Part of a small language model's weights.
Size: 26 layers, width 128, 2 heads of 64 (1 for keys and values), MLP 320 SwiGLU, 5.53M parameters.
Architecture: no biases in attention or MLP, untied embeddings, normalized queries and keys.
Each number is 500 + 25 x the weight over its row's rms, rounded and kept within 0 to 999. Layers, rows and columns count from 0. Numbers have three digits each. The size before them is the row's rms in percent of the matrix's.

# layer 13 MLP up, 320x128, rms 0.147, rows 273-280, columns 0-127
098:478537480512489455503483490513471514471469484488519502455478474557467558528548521507497492474495490494521534527512489526507485526463477502530527468468472487522481544519502432479510473493514466519473501509498503505480467520527497552536452482489481537497521461549498499510488522538510454552493496499481506497492472514493441503518532505504503500508503494505506525475475489511535513479513
104:486502533475477548488495528523466474496472521502479520507504501498553505487469507518487520512496532523473545505542490534537482513538502526451473433484481497466464501468483504505493495522506488544498533474532496515471537478475534457503503525499500502476509505469494539456470519526539437506507505519522524529466537500523473494507481506490471511484450485500516511469530510490534538522510
111:467486543508512502481577459504434532525533487479492496545518503528506523512499511505463500515487501497531475509512509490496516489534489572506514494475494463549486478496479462514501433487512532528514481524495494496473515539494510525525527504492478487514478489526506510506472519530484532495549534510506514518553500535527455489485501474503476472491468521481488524514496476540510516460482
102:483529459449502502536510477545492519496514486523460539521503520458501489503481524501449485484537459539497522468525514515503496474497479488512538524510523469543482527508479507486534548496530482478474532520499491436501522519470536529470491487503432482490484481479483505481528482506540495530553533507513504516510484482492486473463501525554494524486507499506520497494480533504481479542499
094:540505523486483522482523460511509485455564472474504474479454456520503502516495487468483501493486493531477538480508452518533508515477490534476528515541521544505516516516451531474487474500487493480469457494470522514507520491508498493495556478490521523537504505466507467491496526444523500555507504491533450498513504509509492551490480489489528526535490476554529472498503488507501508471500
103:510506487492474429468490535456500470493484490514533456458494524464539490508544485485509482508488489512489525527496484539549515484542532544503468522521483448506494502467526512526467469517511529519522486507468524504519525501493466526516514519519493521513497498491420482500541498516500531490490462557484488516507510514514470522504525525482489506517504435516499505479507519506507506475548
099:499508504481476504503530484503449542468495459471448495514494526473500517508514537484522509466513477509454500536498468528485540480489483492480488526478489470458482474506509528466510520513476504521525581496475491487490479506509503490457505533534483499472540500519527528482526524487502524502596496506482496520485502539477484513462493472500493529493540520521480479479516522492492485528450
101:522481527529458521494480530510483496460470518509472529453526499494462482492515505488462494523504490533495479519526480512533489461517509538514506392521502521498508503514520476498525484494483501492529498504507507474505517487585478497494497496445510513498555511502454557471479540499474532524473511506496501509490471478484517523494519486493506498474548471516457495499512514494514495465484
# layer 13 MLP down (transposed), 320x128, rms 0.14, rows 273-279, columns 0-127
096:489509514476433479487496469505504559517467507466529486503507505482491475447497537488496511562552492486470504492512510496504495515458453541492474452483539458506533479477493497490536540524531536498473491485484538483499501513485466518530557507512530496514508547516478497525473521469471500491503521486485525503476491531565483496503487490504504481509507497469459509522538470484485499523504
103:473501499516509525489508506490511546461529506509533513480520488533527478515527499499517430485511481475424493455476522495480504508476489538501471535491507531462484492501504502495468468505535522498489496490496503474536527510515524529501435547502509519473526518491510503514547507487460560511472493520500493449531448493520502544466499499522479493512524459520517511491487506500491437503492
106:519526539518487500539485509494518438504466527516500493494553465501484462535501494482495472496532529529504493508481450467521486537497499544488486493510519513496466503502490497492480485480481441517517483507498529504518531501518469490450496509504433501522473513514480504545503498503468494487541520469455495467448480494506507508554554468520490479455478528517476503508481520453489496530520
101:482522473492517513510507477501481477480503502495472494510495486521470506474509613502504507531538496533629515501522467498510519485495510527494496521486485521534480482506515484533482510482533453460518476477527512518512502520475519512510513486510508488486498490487522494507506499519532460478518499479496491532517512508534545476504488483473557527495532505519518474477518501502479476513488
104:502481470457493497502499518516533517493497487537517478469504462477443497497505487478511545488492505506484500484496487502502560508519460564497481447496513491492489518506505529459516489512508452497493554491517522475504494576537496496506516520503481468518522501487513468442506473464495508576524540498480472498517556520541468524473510505494523500513524468509508512481476490524491511483513
103:458480497501482479474494536502545521480513520516480521480543482492535523510501543499472503508517488492489473518480507510518521465528519455462495504516505547518548531493525491471491504504541477461510465453528486487501484558582511526461475478506529492517487536514508526519454514491490525482462482518537522525508499550487494502508505527494504487488499478507500516476485473475557489454516
098:498448440502529493477500478492536524506513479453480499546471484484509510524503487559514475464474473480489500468506507499575518492445529510533528458528485477465543462509471490507491492509472515462487515538490484513492463504517479485484495506461472480482501507526459504479518536516517479486513440479482504500502475497499499509536510500522480499508469480516503453464517500502481496530546
# layer 13 MLP gate, 320x128, rms 0.155, rows 274-280, columns 0-127
100:541476520507533486543514518487474560535500540518585453539503515490515478530523524484537461508513469505456484469486495495466461517517514480490522525468526492441475460508529485502492521489534496474492505508482499492528461540484524488513487472472523472504496525482483477495488479488526533498498479493507518510514451525518519496491483483483445504518508514505514486495465463527492469527488
099:501534485510511504503534475507521438495491498502500497511518509481507520492563522512519503514532451501500503510458500511501457522494483534535471486518500484492507508479542465507493511467532490474498443478440529506475518515476531480492462504503481540456503477478493434517510473519548515486490545524518501510504513526487501480505517519526459524467465480494469501504561500472450464497496
101:507479491492527511529491517509489520513444530539578558499511543496512515545512493507473473499501491523497528479503533526459490471489479477502473487514520505526465539478463530480489517485490468512499515532478513439491454479502509474501495502480465511504519510502513504522530529512476525497559471489477503509494461481490519502509492548474479556503530503503495508444503515487470521449516
089:502486510459532512546462502508494496527521464507525467493520512512501552485523476503497551508513487550503510478519493488501504551532502514522520441490459490518510493482480555485467514527484495524507542485538580522502516526530508465496477507530517473526498464506513495535546526491473501538487499472523516527573507523511498527476499542526496514471514497507471501498480496502497477510497
107:512471523476487482534467482476473515466510549502516488508473471559494515487503493514544514527496497475501526529496503508512508494512492499452493502554441493533519486507460531505476467516493508484499479529488505519498519553458515475494538499507506534497482480470487483497514505501497503517448504513473512480477483512551507483457506502442496506487518489472465501493473438447465542468547
100:502468469506475481480537492485477558514476509546508502539510499523489514509554470471463514517441496544480489508543471494550533474490484499514519455506486459506507502507482488551496545530497517472503526482505515549480513524502490498496538494521495484487513504496476510455512510507492462518495499475485541525461468477500524514513492481497493510488493491487478513465569470496463526477558
095:499513473535544480496503498480495462497490507489511477495501532520527480513469485529473503515511506457505534482462501507455507520519464468550485522537416490513493510488506466507466476469483510509520519519444487460531481464487500540496525490523505510486505534473497497522467493506565542499536454483491497526480509493513505504513505521513490492521498532485519427484514452476497493465516